config = dict(
    n_kv_head=1,
    norm='layernorm',
    init_std_up=0.0473,
    optimizer='soap_variant',
    lr=0.00294,
    warmup_steps=200,
    train_tokens=106000000,
)
Each number is 128 + 32 x the weight over its row's rms, rounded and kept within 0 to 255. Layers, rows and columns count from 0. Numbers have three digits each. The size before them is the row's rms in percent of the matrix's.

# layer 9 MLP down (transposed), 768x192, rms 0.232, rows 25-131, columns 64-127
114:038124144137146166139120126146112156112137111070108103130138115146086121096112153127047157149148155076081097133183110086148108091143128118151118146121116098180116182168148194139132118184116105
095:118090054160144156107121072184112158149125085086160176114160157073152183152113080142099107145135133113149117153213092181157134100137152148106089167098151106154161126166105150118133131137132168
106:100094094117170138181136089114108156139132107149066166124123102111161125140066162099122165107120073134156137075084136123144143120154147085183081112070172122101127098155131134115129106082149099
107:107114094097131143118126164163098145105133159128077152138193169091124150163134154129085161213195158200178108105147134107163151094158191137093150101189135176112150103133131077134082072145166066
088:061129169119139046097144127079146094072133177126163186138108097135151140115189067148129146108077139129083161116109127108093152155146190089191092158054175119115111089108140098156135133148128162
095:140133130071128154125192098172110141163116164140133153114159139109094081033123179138147100161120154081142136124159107060126085110090106148121112135109115188165135181081132156117154136139100117
104:110103078160147189153149086098214115128108123102198135132156168143118073169171114127148183139125042113115113132159116123143137158129113125080163101117066167120142137133121120158101127100144114
104:152077137176148092141105095126072171060118130140101100131096142162133160144116182120169069197137136121129142150150098122163062115162104137173151129112106184098119123078115067109156174112122113
100:111110142153141145169172147146100151116111070121114162116156135054197148103113115128104152174054136158144163121174127147133136102139167136101116150133092148081074090063129110132133124127117115
098:178126077112129143174145087054167129128117130113212139159132113126156091181150108134149122128084159152158112119069140075116155149128124158154180121188109090124169130108090172111092128131103165
096:151123156113154096105145136221179150099098111065153120108123112136148123192135146113126094171113144141164141146194119103142093143195075134130112151175131134205148090162129138131137114154049091
100:113118151098126104144096117194086125107151132099134081110149108080086149157130117047140125147120159152161168127149132101154125076115111121138074124071096087077136119132154126130122139177115108
097:146145124170141161154168122111174105171107099091123124127093137083114036110133077131200151148137134158103146160104078162131160132156092115129117193161188120097148116118100210145182173116083090
104:126112114131185171188164140092115056201146179081099131103117155104128109127052139146091109093079142136144082099126107190165081119209143105092141100105162105124138117138163154164128181091109137
116:104085111142102153129119128125153105107110133144156079126097148132149094153152133132110176184102114126106135111141075132180145153122147165130177186175109109130097151100167084142111174111116127
102:127114155112094126149127134114117198236131114158169124154108176102078134131109120118110109170091111154076187143135086167134130158135145154113130138136119109160106062185116137198118089134099129
094:145140136148081123108069116116159059066184097143096167163123131123118179152154140189125043122132095095074096129152132151102136131098129112079092098140065140103111074154119130095078106129123163
103:091105127120096128174130106141156181138119099121048102146130102186164099129207117124084136141118129144139121112094092110114148108105139088133145135118135122132168122128132125078100150062142185
108:092118152144194140138142153097078165111144143122084142121208149106120147172205083140099183153096121093141111144154130131104116090153152076122166103116060181132149153092139155185059172168105124
097:093164137146109147157117117157136074119107124164153123125165156116146120068176083148106048170171125050144094133093131117083141116129101054122136146083195106060127119099143067111081082139150136
096:123132110174102177100143136133118097115126148189140101149142084095089099112111219102166112132132183113125155190134155073114085134108117130153078109178104129099121157153098157133168177096051130
096:071143153059089109156120139115140118038143114141130102105106155120143110144122200154096115113131088070120121099130120049124078178083100146190095128150105114154138122089120108086172148141141135
102:072124106126106100105101163147164137242118069167155111125073129168146162178105145137143106123113116141098152077122096148175132131160079136147132019156100132115096157148166201156072109096101129
107:097164175142101041149183148113127118147166130121134100141078127130178165198146081162152088102137105136169107159098102083102098105107131148149172139113125155155157124155178170107180141140109103
099:173163089213103179113138145113106141083169102110090144120123095092222185115148155089186142088097068082109142084122129118153126119111156079082111135122108077110106181171074057126115133170132169
093:142162159074137108119180102093086082109149109153178125101095195140144135105097175170135129177127119071096171143185161156147101105104138140165157199146134199109107171145122140102106143129128114
097:133100135091169183106150095160133110169152150114156124159159125065098128182131129061169097116208149136109148114110117062117130158067137086069124149143134101126188112166118154126151083142099090
089:113109185126107124140090152157135143111105087158158069144078144122114173150135150148090158179153092093132130142068124163164139172118146151146128125147125098156134147159166117112163087125105160
102:117099104131102129150131126096098096102077154088113144116133166091125119108089128093148136115152133123086146180209156144135144104162083111158153142093191097115097191179140112157055127074139189
099:146142116132087108191176070132169153143104180169097116103122138140151130161117150169129140118119118169113135125131103154160146142090173058113171155144094128100123153088058112066162113089122157
093:099136144135101121188151089151116117087122150131118110148130109116136167175129082126160186166086163150138162138166137094123081099080137077126142168104120100143093153181114109094086188064138107
095:151108097094117150072175126093132165151122079148109123101110136133068149153078169147205147138122187092070161110092172136097123138118131115108156152151086108087079104137159109104154127115073118
099:137096137134151115111150149166112136149161143098162122110160080158167182174099139155140106160100111106086085142099150082151125074122174178117222074111129100179130078109091051143194121110134104
099:147123153116087050086127143132151112177125190131103084117141144108095108109147164128184191121154127058138187163106077124137148141116147187100170101121098154080070131159111137147096119102146098
107:110144138148133143086185155120119111186135116159050161120069128096126144062159136142084110149189108104113133049116094137131125171128161152111090113085117126124144103098127157165111115142215142
093:148176152147097079096078143064145139114122077143148103104127135100079125255147131165164160099128116134056156141120163104120151131151110149123089081152167115120112164074121154073162153128140070
112:079146158105149105136075144157150085110124142209141125166153090139137112111151128061129093086142110114176096141119157132192114094163204123108143180155122147133110164114111145092170100123180079
099:149093142047112144116076158138107155104131083160129167177105154122138166162098057126105108140131103111132161143093151098079102114114160104119128106135168125092126100155169073078140103085145113
096:111109142081125107123133164088133178087088128144126097091150151149095129122135117139139130164090143102116180138077135173113124168097107173095109158158107087131165184117146163086091086152064175
087:138167121134103145156170119124099145112219222076163167141141117114174129130141102157132155185081100144140143147127104160108113102066143134151103165137166108078106111146094161146127143158135130
093:105149151135047178086147149132106163118186143157079165159171112161107142146143125122080148143094096123109152058141107129172173111124137128082171137137189086092135136164151087149109198135148098
096:188153122122176144087170172165144089108150145069103176115124137105150161149123102146166123136130171138130125174069130108100117090124098124094111135099130130116140138162115159153149142081132175
096:168182114111105151106169106122132101088133131113118122139127084115143118108103137133085088056118090114094107088150158131165162133074109126108159124203156137166122098168129102171149138085102159
099:156161142075128100108146166103138104075120160097103151103088061148100158129119139141199092126115133160110091118120088121152121161107122090126117171065144143066159153157147104169144155141051128
105:110195136117094078083151138133171137105141107108166163111123108132092119113119138127092174131105146107132133142123133106176130129076115139101172164096070109071157192103105126148124072122165133
098:162105105099136104210149117116122112123107095117108186104153144126063156162174067095158115108154134088117126090131118092105155133110207144189123151157133080106112113112166178090120152128096176
112:153182143116092109091095166146100110136120175124133139121127120111116128130130081159128066096094119142098102115126144164130093149074091134167185042109175117113159205151127119126096109118155093
102:143126185157114065073086158136107171184076120098117105136149128131127185190146080148099157139155154134170138112118106086133106120077118049196130129067155106174137124114133131120124141105136165
103:128129138094118153150074137164131106187119098114151193140085178137069130155170174144082116081168106167131127103144114156081137114137116063099181182163180202151105119165110138153145135075190142
093:082094158173116162139136162109192130090181092131119113103138153141105132084108119153129159145149155130119096138116135126170178081164117143121191109155126118163158139175156084075116091137117175
099:073094197175129119179110107106142156094081112154107099141107123146079122131088147121133207216148154112147119151064162125094128110131126169141171122134120093139135094091142114152146109121153123
102:191110156125126108129170111123115161186085083087160081104127143135131129091097128120112160168112157147141124116158103121128092186141169147101117173143139152103116109094151195128083147097135179
097:110159140108141115123180141128095125177133092056099116162059160117127079055065152132161100119149149124097090140134098131146164131180172083186124163095207110095126111213098144161108141151078118
101:106153098191083102134113150153145082085158092180108160188132123120068130094120146120098094143108141100120099141150089172125136162100105156147094095137097087149134132193121172134135193140136163
099:122149164158130125134135125131137158153151103161177178139097171104115121085131170127098174098102136149092122156115134139125212154092130114109116107099144113120077131108151128067116139111094133
106:133130161101112090121192122067160129144136156061113110087136098153098148153108164070150096151087108202100137100128082143065144122077169113202151220142093099132137142118119103131088074167099150
098:078090127128089165197085106109127111044164129130124149086158116084122150118169162102102109126132116183114121151121126116103142148095145107168122073092080111110109101119175104078138152195136133
095:161176102125137138147161167141099177093103104117136085093128122054098123151157139156095129167127123123114151150105080183095121135174124137075093134085169130169102150110147061127080077123141163
097:134049169115114141121136084158087107162108088102132125110170075074108109102107121177101106128139113126078163122123114095145139157078158091117113086162174175143114078117096131121128149139134152
100:069167148087147094062141157217108193129116147158143149100126165140151092133109161140105119134126069120108112144111112103162126114129117030126141174127107114141153147125099150081172090135156127
100:100103111056161116161094135168118095120064111117112148119104138065110069143132044151152113164162109162110112124159132143138182138117157102123070151117132134077120102048106128163139094132169160
107:113114100160123176159136115138092065122172164104125184112100161142091129127139118140091133134135171119181080159121083143155110121184144101123069126138160121154156076095173118137146143135104122
097:103111101156107148129121097147090103122102110113121119132105180187136135126159128116194134158123066140154157152106132170129110133124037174149135202080134130124168132181141113114126123159230128
091:120142138123181198117093113111152163133086135111137156143196145104085132104193142118102156132152138137089165162122071124102091170148125156126113150158071147189148158098125157157071118096162173
091:157161115152118179140135164140170128145123109134125146120144199124098124096153147130113109148113119157130137118131119129148146102121108103158093072165101187124067184120122117148042148140096130
107:126140151188151219138113095157135136150113056080120114114099217143103171134194152114103133170192092142148090137203146127115121146165058165167164114122094125166077103124128092155198124091090109
104:131136138090135096063119188189170131119112101135131088169171169180143082131080162076119171087170159128102084157113149134178171113153114129163163122157069132094155171129157115155169117143113123
097:158131153093094112144173161147146105194144118148141150144127185161119080111042144157163128096124111098075141141053116085072150144180145144137123104212182143125149124131179141154142124144157128
096:158133129079160144132079093121126105098165159135134138125143067131060145087148131195125072087119108164143115067119074103117127122114093172141120168167059113163094130122143100126148106092189173
115:089104137168128080143105102157156127099125148132129169073108082147160186103151118071163116188127167150118156069158131186111106147144149142136139149150135167089164139112109100106141110112090078
087:151147124142118142161095178104124128174119157145107071088107099131104146166105108166086076110110121114115161159072084128174104133135136116066147112106100129167203145127109128129117107101136160
113:195169163142135157094118148131135123155143137144127058085074168115103098156170104102115097042118176151131068179115128093129077087143122141174061141151108108148093098218142182131171145117142153
093:080183099095102140155138214139108183138117136094115104137074184101125129160143130146170139111109121115147135088169122112104083156072169111133161151088116121167098111165107157147128158187078122
108:118143167105117124143113126147095156152149091120117163113137158107100098080166154099120093123104146132155124066140133155140153151136099116125104072177086121090126120130111103123083177123099089
103:146155138154145100057141100139085160130166099131132123125100101144123167132130125145130139132135085085103075133144167157167149155131111123145169095190156124108158096141156054160082132116112137
096:169144083144134210149114127148181155146135209073118095177083119131148138163153065109195156122156123160140127165143183137175104101117144102126136145107106140123111143138165080092119161177077153
093:120120143173090166145062089101135130096151116098148150110106091150112127182125103119110132122067097120135123145136138116085196092160159159171132176113141174182164130088134101109133158109107175
099:090164145116186135082117107138119163163112154095164128103160187126090127069149130127135076104142122133088127130178177143103158137165096123115101121143111082090116101134160065140091090092146085
092:134128134096136135106096170131166138108139163163139082142128102200093141158147097165124112122171094130159124125145088133081166162211117147123162152068121118087150143152166117092156173146150091
098:109075135175098108085096106099112134078103081155121147148128140130168111152090121161158168181098115181169063070128053120134128098210101157080160111129179114098107147096114147164076134174149113
091:176115087150139117153168152106158135177102146137073083109190065168146155165174168109144127094064170144145147120101093086143127101104100121100062135143089122124191120131096154150169116162155086
107:098116111134115106163076123148117146143115148095176189165198164161122077112076163161136113155105187148079116156104142151177147196139099092151115130138093075132157158180122077072149099108098219
099:172169120116176178084151137099114110117109112095134186158135132135128064121145118110097110090158090139137109142093176160132141183108166049209128071099110118139073092111135114089115174131112165
089:124130127149125128120099111097151191110075157131109142145041111079136144176117147077153087158089148145143120134135091137070120135153115149100126135131175108120132115189156143159124124096126115
099:140107116120137158131094152133110114135095157126102103054135169136089106048140092182092128133152146143149089177145096110104135122162109079129104107122144125134146175093125161073102117114113091
102:101120079120081113111153157097150091192124148153147095129105089193157106113112134172114066114118125134091122146091145165149128156090150129113109142057152120132144132149143106117156123134198119
099:149116136132173133104170167103153101148099164130132161139118168159118115095169108125136138116128159124132079142131120100118139050128113094204086129095140169168153102120082135173136134147125101
107:126108099138183153146078184076148141137106046166143125201128139123118081121077167122092117169110140122117175137129126085126138114141130087054125218109154142162109125155130047172121141127147112
098:106121086136117110117099094096090123150137171136123123164132077119159099076146045125126092145149118148103130131159135134142122153086140118163141116151127102136175107154195165115170108166141143
104:132113136160107095146168163141119144192159130119093088138101159167123139082138153139084129141138072137090110165118150144146143183112036169166102124098189144149108170139108112087168089154145098
096:110118167095136122095125190142132165102121103114118120138109157122143167149180101095186147195117144125102150129144133093099155161162163173117129125159137077085129073123115155184096159152133137
095:089142111120105116125110209187055130112163147122177113148164140128135193122191147142103178130142172120125129156169107163088082190153160101143110107094130068102185081162132109111116204153201104
108:151134086141075230125126082168153109146097153098164095144129094116138136169107119154160161120109171148124122135115119127138121140116181115068136110126108146139102154062178086103049090145097175
097:101119104113129115101200133139117138158116150105110097105116078121127215127084106130154081154212146145132177161144130121159108147138192123071078155098129167150163180170126137128101151151124137
110:165136104149152148116120082123186145128123181129109133081095159150144122158110159082176123126111106089110139111122114058074146144105106177141184090123144089101101112109157110142177155124084136
093:154169143097208119143133094091045094067172102111132083127162099100139098141106165176113108138134108124184127143137102120126143105147140094080117165133086082113223113130085118134149164105100152
086:105110116115147126108115134103158106099075107096139156046132127105151128107151118081093112033113086122134137144112050123114098173115102115217125100137171127159115116123105125142083144186098128
094:164150189143125114093132188120113137155113158095151099120149173139145164122089094129137080100109081130177135122125136085157158120145145154143150129068117106107164108115132138114171104103099209
118:142166096159171192086104100122112141104127097109106091084138083158131057117128093130134136159141129121091118146124143109106165101125072117123115181084125123140114158108161060061101102084173128
095:118134170119090133136128167095063177133108107134181089156054145080116174159149140138136153148088131115120150139136108084091134148130129096119109146148131068147138078124163188082105098106105100
108:109090097124139110132089078090118157103098122126145112175075176090122172048185134126141133169135125118116093143086152151133086092085123159092110108194100119131170177177151183132141087172146073
090:098110095070102116080150122171125124161137183086155180134137093164159130096132082091094100125115110100156158135129095109105124163114100117157094106076102096103097155120130154148115103164145140
097:152164118080162124127142122178144110122111112163095124155124146112149085139154172141111111103137126167125156089134123059137150127179136167147160137148112160079130124058163077128142145124140093
108:083091143120165103165161179157120109117125169107159109061146120079156139144057085136154096115147144154077129143163113162143159120129113084175011137181154133122117108132163162153092116102107132
100:073155138180063115081153160160115150102098106137127190104183134186071148100165088075156135107053160176112130145089141127173112157086127075142105131130145102149198082141101174126149149101120100
107:161164130112093153129096115148122101134134100112118158137171182095162114127153111109107148140183158081121085131096134186074127162163165175109118140136151135153117084192033121118081137156090054
088:172133183139141076189129132144168116095175142197112136112140147135169184176126114130177142195103105152119115106119094127111117080122128139123149126093112149119098112142125094133123100147092125
# layer 9 MLP up, 768x192, rms 0.233, rows 26-132, columns 64-127
100:159088105047098121165147122141165130103164147138108127103075116113144087120099125163086102157096081117106136175140120133098124146101113079174131130195130159127107072139178086096133104103136060
102:121152154074123110128103085117166136115134106181103147134139086108151070161111166213112121108125117093154093084094152171096101145125127086158129090116136136133142110151106116100216098142098151
098:135126076152163121177194137094119117089154164100170122099156134129110087198079145108172168141170104145127155127191157145141161128100132091122151161113119195176129127127157119130100163117119076
085:124141126056130119139147135153152162146129153157101104105143132158115168157156095160184147182177140139090144093075146138132137166145127162141114138115156141169128165127109144119130090154072146
097:167167092154146190116131112156116144161129077111168176086074103112103120127108125201090108137158179058166130102132150068119105137118152157125161105120133129157146160159153084121110092117087141
110:142084140183192119063125127136102139056108149133114139135178099156077162111109050130093091161079104148125104146053084096105140121121099141179172107141143103137187135124164141163136098091112131
105:150146120134058130164120141142142089116098082135149113154154178089146139157124094163095134129187111185125060154081129120152090157135242150131081080113102114142163111095129103161098082107124139
095:105134152090158140135101126133117117103133131138131183174109128134169181103114081154081117096134101161117149160166106134066103103136109074150163070158197098196140160056156081084120121154102202
098:138100123173111079151084166097098139155113113134121214130127112175111076118128132108144125099085142152164117147148137149113144136141102149103171158084125090127159141150087172166110110147092107
104:100075132131156143102140186143185098121148176176114127196150191118099163181130097146094135129081091190130133131238115141152135117143128076074139133129137123160151136145077126144087115163138183
096:116122105129130142089143074139146150182146065164098169102130143135131100122100134077151109097192156128129192059131175136101178104164150133135095110102140139118116172158097136204127099096127138
105:089103097124108065126108153107119138126137152170131089135151128144117153172143090204162176159149141095161129147124113186143160124074165101136099108152162148140140159156172132152094116142166136
103:129091129111174098076165143119073145159114123143148134153096127104131151153108154123077131137126153148039091164143107133085110149095120065165083147173092095168122122144138077134205115162113130
110:115129146136159123148165169095157106164170088135130137130120104149129089136132143136128123142132105142135090108123157151160143122107138159166161233142132132098155189103138059149087124131073128
109:154152201117112144115142178125103137194194127138095164124161104145161142141146071100098135109112197194128143102133081166127161133119155118154118150144165115127060164162078088191081135118148127
089:085156146102148163124125125107164205163080195137151128111199137162115094139115086116114178131126108149109138139144134119083089097112156078178152132116159109122141089133164114101137126152111134
104:165116102102139119144178128080123137154139127193096126098129149109145125067091143114100137092145086155130128157119185119127116115153113146116124122193162117165104045102157161102112170103064134
113:108052079154144115129096109152159097132087133131123158160155081077105128161136105120117166161090163206124160156107106141097141180114133106085154121099107146126159119093132156165125120097140124
095:151128096149059103166191146153151134102148136099139138134139102128166179066174119118110077114137145154151060154162138098162149158111209131155079110151086149081185104189120151169108143170130114
096:162093055072147109140099148096125185117140162141161166089142121165166176123113118119127134159150092110143101114137106180181104091067181197180165181138119078183124159094096120104088080086182104
096:085116130130142111087168114136154127181092124128124097161119080077138082146174089128092112113144152124155141125125091136114116220153131154070066100095107112157175105159140149058138173125095110
107:082143175131091136136081119123222134116114058150141125108155128110185167100145139157177153119107131120149131125061104158143162063110141167184139167162130126130109160173075134145118142121062057
102:115154105151102067021126096149128092178144065138130115134199124095138142094138094107148160159132171124135116147113132119120125131144159092172136113121084161104148104157182148090125131123145098
103:177160152136135165171147123118147110178111146113105140148148133099136153123094149099169064069125077118111145112131128087112044150134160142091119092177084128172147197175107139146150103140106068
095:146123105125081112158089100112162119140081153190106108117136085089148122154155126114107141146165203141133104140093150197113096141135124152131068100102077151215100080135141080154171125074178130
097:177091144206116140145124131138144139100170175137116127171160113174120144095111117105152150134170143153143154171117108178102132175144085131142130152131080134161095121129082162159128131116056036
093:115157104094110161126112100121107089087119078168210142144178095169109117128125171144137115139134140115179127174114164075189076056134131142138191124110152131129180158136112074115101123125141122
099:125135148173191123158180137161113168147152173143129157120147105105102097180131090103179101123172146142157126159117077103097085192129111094153150057189126111092106147220185084190095121104126082
099:151095151121128079128081176068157085097125140144119143126195095125128137115138104120112209129135096097189096165109146108083103130104139094118113151212145092180103111086126117159147082087159116
096:136148213133103092119118175103112088082134142155167149120098137111122135168098119146174159090213099118181107111152141128147133108166102084163125056085119077089139119126131114116145094113182098
097:157145091122217116113088088150105059084146133097169155141141121093138080126118080162125110124094108131169120135151177114180095104165106119117104139145118157144115133118087130159121183106144183
104:117151161118121133157069071134113106116115117095132180082139139119168164106058110097163116163061067145054128077117105093130115118111109127089132171120122148147104129090151113121129163106119185
100:142120071182099082100148133157181165096118192187144131126105108153136075172076128155114078127181069111144109136123083135170135130123161120137182107142143197154123140138154138111093217098147123
108:091124087143101072121185167143107081161137122158115184108165158154144151159142171074048152163114090133081154114149141099121093147157175154102178157128171148121156112137137098114159169115156114
100:186151102098100111133122180138124112114119107116076152121159068120113110119128105124120137135179164121141078101177059171126151106092140102124147151090126117115127098081134150101119148166149104
106:102138120123075106130169108156158103131160131109122131106139107113139093134128161129208204112126141148133074140083151134096060120097112187144186049148154088148118118131114143166126074132155141
089:158099128085109196127161098087094109100120127149160146115153187150157149150217134100106149186087126121142167125103094068101121137112121090123113089164132164121119139151172185115121157126129091
098:163088121136119105172064107144102118157119145130099134181136121086164144115109147033111098074157167164081130072160164100122211155131126123176141117139124113082159122108113064140150136098149165
095:184136177141148084144134131123114154128204152122153162150167116180083158126165122092134107084115110126131160149120137165110114183131126142142160055139119126102156178110076143170110067079155104
093:117161118137166136099168152090152127147123115127118076101119138102160038183102060138178149144166150119135090154081103147116101147121097058134065139167060160146175111104178151145156065136126173
104:153083132101173129145085146138128118113132106163166150094133101136142105123117121147122095182208107120136116093098130086071103136067158113169092110121109104166121062142094150128147190108073150
093:096094155146113122090147129145128136134006176096159140102113132083134115135088101150146150147191117124139153128121127120138156095114092107094140117104172160119133140085089193199188160183156136
093:122125087141114185121186126123178100146152113128080163086133108121117081099119128178153067130126141165101156130105093110171102149075104102176147078054151156150140081119158174152096128045157121
104:120091103170138147103128113121111138111133173198156098056096053105132118130068135114098189110122158082108153078130089108116137155172143114100150083117156100160138123108131083183162112098113109
100:092106093122072067030196106127121119096160159144194113085086104182114100148119133139128207112171132074093109139146142153137156161127121121146167103159121179158149149164093174118121123072152127
106:139128125110139132199128148112139082181131134102100087130148152139176105101128118071121150169090097137126071076102117077121192172116134167131139144143113113060155118077105159114120153091157076
111:119137136138067137188133159125112117078110110092105120172144137133121132153086116111075107086150122084112181162115133159103112128129118142122114150095151145158164137177101118147096079184155122
103:093153174169135052143192152124160066146122077173075046093119141093102126163120143116128138096192121141121118081153115155142111179094142186099108142112163065152150125134170099130118086138119106
106:075108102175135123142142111064119169129164159167137167144142144166177127088118103103141139079186145166121160154120118104141092137112165113160097192132124126087100127118147119065087121110204071
094:153109190151173109089144133142164081092126088146120095179113125125122092143147142088111164136119118094147163096142114154170106111102135102131121124115058137087157148138134109164097212127124111
094:084160134119114099158089174136118121146185157169110110200121114148123142153127130156153136158167126156123109130142139149152122134117159105160119125110153136140178141186144128171155108124149116
096:164123173186136120139110130113062073093095164141175150068121144170107182142149100121043112167140099174180141105144094149132157149124090160037166165128072166129130153078105077138138120189145087
106:085122131134145119104146211143086137133116088134130164078109108085164056151144121139150145089114139151101198132125081116129152124162199097129138093094133123113137154088177080103101144163151078
099:050159109172124144133116169113026102097117129117122151173129105093125079173122113155198142151174106157090167100053107132153127099161152145094143125114108048116212141186135129175114147146171091
113:096133097126105136176148160130067096096076115138132119108062050143118168181096117130153121147152124185123135152159083160122106075161144114072099122166147082115125157072125114098165185178120104
100:126094161167138186162153140137108224073093117089105098156182146100117126158109091189160165088119115107162071142123140123157123161145152090097139068119114125126132178105121184127147092177112109
092:134108107104096079085083136105125127139125188105135155120212124118213121091145157105156067090108163120144175200176125146130153111102137134194106082120146136183095116083116087140105115188084084
095:136105111108131117109128147113132092103166151177073150141126109132131151115127118066144147153129084127116099150123116120131165140170175162189194142059081143145136166138143090197164058140062150
099:053089105144079140108120098108139076137099072159169124150152148130152130135078117093107128113151134195113151092101094117126099193143149159085096149076079106127071155109119150165153142098075191
098:154166178084183106177134170151128165159084174063153117098095079094195159099111139150139098091181091095145128163065141142094146183140086087139144119171094125111118140103182079092098128075156093
102:088177093102133181154152121170108100136079177125147141146197164130120097199089128087118061105134125181108161102134113174106151171133127147137110121134078125151156120136118120145069127102110125
103:121112145126184119154063157094086142118130126053155122178067096188104102078149088059164146109126149149136077086113130115086113061129169183075107163143179100117155158140108157115145133125100135
087:147104110123130128167167116133119048113145133174104110073139152120114171139157096132137118136057114105168151096174161085171078108137094150176116090146155100109118082075153160136116167131186113
092:156142091169098115132086080168147135126114167155122087067177146108211137192100136109134098192125116161114182152142097114126132114099129160120102173136146100150165136148120100083123136136118100
114:186079177130156152165114140111086128118116050127162155113096166108155100099081108131153127173193109110163138097158158121160152093080138092120180092089116129134125211130105138142142152185077067
103:103099134099106112157122108125116181158119107125155134163133088138130177142091173165105194161127173093089102138114101164136169118128133155053196092105116087212095175077108103093151111067120132
098:129122131099175135157129166126146104156152158142075125083153147119153108170139081164140095180105096192149117144133100163110089098127110118101123112069117122151160093127114144105104126140121205
094:139100171094066140184126131115068211129117108159113106160105139124152146138145161129149068190152128083071171182129205077067140119157131109099068059172119114090157155070122112145128128114144025
109:129094149117105090128146105121144081169084140101158182152120156154145190181128076090105080160129114124187127086126170117135148113150097160093105149169142062080174147145082144164101123049155145
106:130097145080114087070116157125096076084156105093169117128142144104194133110139087149199143186194104134149092150126131117085178100143106108190173174137133103148214118144145126117189157129127100
110:114134071149202160160133104156151130115122080144107124153106071112098151135121108094192148081169146080139121085130174085106136107160131118169109128064133063161178140134170142162178104154106108
093:130087153170106098085088104075145148149156100113125126085128162181090076155126145137138136137163180185150107179126123138183078098114093156046137139136128148091130113128111105089101105057169166
111:139121115159202119115114103147154161120140018139115186135095123131080143168082054171158110097174096126117104155150135104113134123143125112109113129095114155140103119157134092120133115100096098
104:107080107112119130110155111129116175091097115110116093088146118149170091108219108115166114145157071131157134154155054110158134118122144111104135081175129104108110146078204136189091159081148143
093:089127178140153065092135108104121110160135155177155182115157115122131203103092113147098140137133126126167112103166117085136082104151121147141151140112166139191227054133157189119120121174209168
093:142111143173148072115074201177142181173143116127180139119166164153160164120111105068124148092146093098175115132155091138123126086098117156125117084195145114149147143094089109093119123063117172
102:156118067122127096117173141103184074162096112095133066078155147110158116098101123134153117152139077106112115092111054161126115093088121168147131121111122136153144162116093203153158145151169094
094:160074117161151102105144123133135137144148111115125136164095081114084131072137123086166148098154161121186161156031098102126143152074136086074114154140087126128145159159144098079145155106151164
099:179135083094147201138178119128131057097139108173166126144129133112114129074171171091148130090129185149112149169103058075104112047108176134085097135146127181182091139186109169127111111101147129
090:136103135093068162075092074149133113097115094115131199120135157167137112159138143075172129118209081123113160095093090101129077107152126167116105133091119088168075121130089153096110111151089119
098:189103096148092167145206115174121088138122132164144128100114162152160140153105098097130100172171095108126122088165147170163114135138142102127164092143055152161092091160122134130143142080083167
096:129158146113080140174153127089174135160131158081119150138108139167097147137107168129138111150155138129149131114115145100130175104092126123126144095127108131087114141151128011128108107113075141
085:146032183145150149157134154133099118091135160119165090133145155151120092158084144124120175106159167190072125121111135110180168089125126121114066138158081134133126193129086102168111131085151194
089:055103118127154130105165115187140034116126112172133186088125137064103154089124083076088150122134107195106166185147078168152127113124186138136129125156205134141147081154153109166121098118157124
093:137110127045142125169147124159066147145079164126139107107156105103162090090118137095123122102162209182170209147191170121115097145155137124133094120114130144128100066066066166144132131136091161
099:106121113149201142129097138058123164074115111138167095091134115134142090104168048155140122166192143153132142134126119160116055125172179101206180076097132122088152082140118156135150106096116129
104:128098136166112045100154202099150107126167061162085166124062127135159116107086124076099160155173076108108141094098129102133154163099172115141065123111156038179112167172143111216067158082133122
102:106060123173146106081117164143158110114153160131136196142146121109166183127168148144107111146121102178090100121188083115101089095163189148126247110061115177140142113163164166141116140132090091
090:141100137163154163148133089195138072123082199134159157096190147058124135117057088105092126148105140085079134097145087165122095080170138084139166126174132137150127080185107120154125124125121174
091:056118105112129127103133066132112126160176174120055091151125079163143119121144114151106086119106146153148154130126169113153132096114139111155194109167123146144112124102083155155142150098115158
092:046100132075101130139131156096158157162189127057167101099144139133217176141129121182126108161125158098082176120136131114126166144119127096150117107162138095108135137175112129159126099086161113
108:148087159137146161173213145130109176143185193190117156163089079118183110155163196129099157099106128126068161137112099133088065159122135156147123132123151132165123127152188135155060139119132159
098:159111176166131160061091090116182114148110072143162106125105135143140082111062146158144206079138175137120117157158083095129100050134138131131118139150130113138065124084123071084123133100133085
107:105178114083090140084141138146128067154150117186119127149148121116161125175095120134147193074112102147085097135124101130188135162108130118129167121135117151164158144187121135120079206161165145
092:137200102143085143123141148142115082191134134098121113137064129142192113078140125128175135140136103166132117162132104129151081182157090087146113080106124140156211086085137108137187185176098160
092:096122110107164125074076066114117106099112055167134112147104199153118071123114102175203189151128109081129137163137166144088072089146119127114127099146087104117200137128129130199143142153089101
095:101147100116069106141183128116090157091121114177120138091173128119189124164116119152127108118110188154119155148153092095106154124109115122163151143045102154071076142133138111089100119088186097
119:123114138106109102127165131166148147082081081136128176130151088180116085139080133140141113141201101114154150114091080124143151124101181118137146121104157114157102173098179060092101094096127064
096:044122123167143128169159133130127106129159126069040131148212166098151099203116122092144089098166085157128134111138082140108209080101086126166109139152183101116121133098054145139170150157168186
100:158111171086098157142150167157087115150180141110103146136165096156177157088060154143118086181129148143134144120043158118146128131138127144119102172144082103083136120121110107224125140147139109
101:094082127131196099119082126108131185162109158176149120196151148051185129135146156126115144098145147187113129177163135069127189139122126107118121194170107174132137092111179153092103092172171094
093:189106166146103165166122180096109162146109154098140116128146090206121146103113145164125153150125104151087112114122145183069106151124134101116160170134082142113093122076123115115136171140097153
113:125114148157171141174106193097108109124140089142177097152089074104117099119079130225121168194116089094079103108073138119100145161145113147124064166136068133161134174175133149159112125165158062
093:179084152130122083150100158169120116153098083167130141059099115101148125136101123132109132194144108111105152125146087103152149122190098145143098134078167150131123146196140125054142114194132167
104:136100134184111174101114152120161109075128110193136132185074173138169104136161139083145095148216098144146128127157158092106133109090127086097097116084102088156152136069181136097097171144169130
095:140079146162160122144136108116156122098107164110205184126184131088112152114113193095091145137130129205123177165154139174126120167139159144123115118128083125112123079189085146164125150149114129
095:173095135144102155128151119129132116093086110135149149149174161099145106162099053183133112148114164075085107130137141121127166168147108208173062123127155149094072210125120111135126178146110189